Part of a small language model's weights: no biases in attention or MLP.
Each number is 500 + 25 x the weight over its row's rms, rounded and kept within 0 to 999. Layers, rows and columns count from 0. Numbers have three digits each. The size before them is the row's rms in percent of the matrix's.

# layer 6 MLP down (transposed), 256x96, rms 0.29, rows 245-255, columns 0-95
089:496519455487482508510519544496515517504490490521510489490527481508516514512487473474561503538491493507521516500451466516468546502523532439463507470501465520501470550519498476496483524501528485497461443459535520501504525495526498477514525535510531470504486505521538510469533465520521503533
102:507539469466522495510498485489466470513467520495459517491524475499516513479438503485485497468500549478494516490502527487482473471477547497478533489491513493517464520482470469471490472536517514485510508532470508550457514480521493487477479519515499494513493490536541521586474522530493508477
099:482478520485511521478592495495456520518510490490508522503487519523493492475470512485488538479478548538502483532510497507490524493498481498525497543529455526502535520482500546505489493511546504508479529520461462488467514515532525500485454528482525480526544511461548484482492495502524491470
075:507493485492476450512487479522536477471495445508482525501505537544519486453480501535497492498508507535533473487492484453501506487502489472500410482489428532516533498492490461489495488496484505499495512508490519519495504463496470508514530479529480488494536500430472472523511492504490491523
107:535485498500511478487501534468524505522488514464536479507494506482514499509515524565528498491491496548510477554531474501529442505493503542523430497471501502491558523508472510486532494488479496466514511541494481505492546488501491487545513510500532499487505499508520440523482488459511533492
094:497498498500466528529491507505451530454513453474461510515476463490501482451498508499520538454501476511446526492506467482507499471514493521506486524560489481518499461519424466499492500459452474506503506541485506470464495522501497476529486500525517541522521493516493504473502514506484489484
111:496533438485503529476489488481501510508492489482558471477500508475527494472494467505496471498511472494472514542479468449491537516524484479520481557477499507503531504450512448500493480481500489535519485540469505490502507474514503481541496489475499450517452483469486491492545510508516513447
102:488470503487496524529498546501520520509445537480529480524543511480501480509521483503498480478497452504477511525480510447547457494506533469450516512501510452520505522517506495495472525520462480502474520504480553475508465505491519479484495500475494519454481524469497534549472488546517527499
095:509483540513527535547467514513496501510483507507511528503496500497538476502489515520473524524548477435527521473509448499490480527459500509472471466501467519514495491490495484491470509524457489476514469505504516475552494513481477558493495487508548491508479518506513468476538521536513500566
094:526497461489534500518515504541458473521505505525522531455482517516500534496483464509511540534521551520551504482496462542505470500497531520466506502491491511529511490500503520505481486476517471502467449500471508513505505458494547516488509520547503476507533476481489529510493474518427476475
095:508540506524474505495541511486470507468498458553526497540487512507491498531530510466486455495468448468496561494512504517510493501523490498511481552497520481495524490529546497498475432512507497474479487564531530464496533497530503482501510476518496509510495509500483494479539457520488507481
# layer 6 MLP gate, 256x96, rms 0.279, rows 246-255, columns 0-95
115:516488487497460485496502488470514543488539476513495491512537477498486486545528535461519551542464506466524554474500495502540484529467504492541515518508525453473457515524526495486487457478469506482517491484490479505498477464473514515509471466489508542491529524481496506500533534531497459477
104:492505540533467506523516486547442454471525503456479471508540508485502510486504457490533449508484506542525545455516499469483482499489498489493514515502534508526519482541455474539493489479505500500504481523452508448476505518482490532512507498512479519504447489520475532506490519486514527516
069:514505484489510442480548539551550468525514474543479515502499521507495549461529491523512539489504519490501474544523510518509503481501470515504516502497465517507531547474507477537537468506501483474452503488494536458512511552507482499510484481514497513478526518521505464537463525500517488506
105:513538523507498529564495464552503478505485511484471499515517533501507500529484506513464501508458516484487502513494547490488494497498509499465487515505531505497490527511547447517531492455511476463471536472494517473504521533501482513534486480525561493472535490489489513539447507472493515442
096:462506551468519492524502486506525521534568507534488480447504532541516493548505564462529510542477479520524489474511524489482523524524494489519512444469496446518535519490526465518498478460510505508477517503497484557497514514511509488514490512512536517480473496504503502505505483494488492489
121:523478516481534496502480472527494472506527527515490516517499500471479517457525481525541491520483528475533489456473514505481515514488515534490516492494520472510507482519488554490510526521528514514509547491501480502479486488511528530479578548487514555527537529499516461548453484502471500528
103:463523537455489510492494508476500444560517433503556516483474545501471489507491523537465492498539518476493497495580520482497507515502513498487501519478483513471508532491498459503501471478485510481507497474513523501506495484506510487498488565496513513509556465506479536478508481512517505494
088:514475510511521477506512508511507479479552476507538524483456506514527517477492483466495511518503453503500490475546499473503525539512488485487476487481435500481509518534452490521501528512475501451517503501479517533538440500524525502543496488483556477481512482496460523518557513519521526507
094:506468502528473491501462448499515507523512465485492484477489549455470501510527482506518511490501499460463533533484451480479503478483492482515497527529526513525463515496510514512528497508513510501466487482510508468530531533472467518492517455512560462464493502506517499451525534458519550476
098:535471519491499492520459502504441513550529476522500521484469493510498485477535486545544529552487524511507515483479474544549514540509496511537524517503508504448476534484526474500538533520510477530477499494468508484509500492511503522481529458504483499538496519527540487469466481494494495535
# layer 6 MLP up, 256x96, rms 0.279, rows 246-255, columns 0-95
107:500506491483537495504480480554459497507478470463503544492470462506526485492482479500506481474486517498437443529491523463477452511498530520484523511501458506543509498515438486480526535481497464489486522506489477479503517549519544531524492497490494498486520491501487541540478497470487529494
106:486497516468502527515481528504448486522492546513512478517541509512498481498484489466486470484504568491486408520537473463452490518520518526484533504493466519477515477509480520475494518485503565538485516490479492514514497518499513497546517510519489499521500527473522496510507479526470499461
079:564516486505451469510555486524512503516483504498486517516527527491508520536521483540501474537485496517514461476528464454489503508473477502436470471461471527484528521488483512496527498518483473495478500498506522515501461486527518490452508463499524473504514506462479491539504546511512456514
114:478549484472526476467511511477517521524497471491487480508530498532481505565508480489511483508483515484513524477510544480482495495487532500504505454449481519504486488488447499482482565481481540513524513492489455521493505460503515479505507455485456523463528499491537506493473492457475544469
100:476547498481563505509547442531557503515517518512492492502477490517535473504480504534488505484480485545469525501518529510471518507504536501511477467542506523544489488535516503510475490485481535479505501518491457533468511529511529476561503499507486478540529507496478541502514493480468500516
113:516520500481530485507522506532512476493562523528469512486503503466498534441496478509517503497483516473505496471517530497464508520497500495508502476478535473501539490500471534476485503482519512485513525503517508487469524518498528559452536478508492570523501496488504492459488478518419495544
108:515472462454503460468485531492521500466461539441500448501469488519487517470473471518488472509542511532497496470473529497517502478499526512504523499486502490527519555526530523496521493526532524526473531492502482466496550535544503518506492455511491466509507493465516501512516492490519503548
098:482521480493499503528536513534558523476539492524517506504508520493515524506530493488460526511498542543481526511511478511483516476496475446481521488514554498546501468492502491503464468529473500469482512490511531554507484581517484493471510504510494537483512488515524467504510515463541478527
103:515502477508534521536496530560496488497484523507500556519448473497499511440478494493516516494494514531527499498489509495508493493487486506477538516473508492532510500469539532488516511577540464484500516476503490529497532493532485506505529491565495503496539492484486486486474481541477444531
098:514501511526500492525510484462520540491474487480507508513518490525494498527483475491447515510535483478543494518537428455478468497519526503498481468480468466473468522519446547462469469500485507496510511519558513511439505507480490501503476478512448520469513532497495473509501496496487487495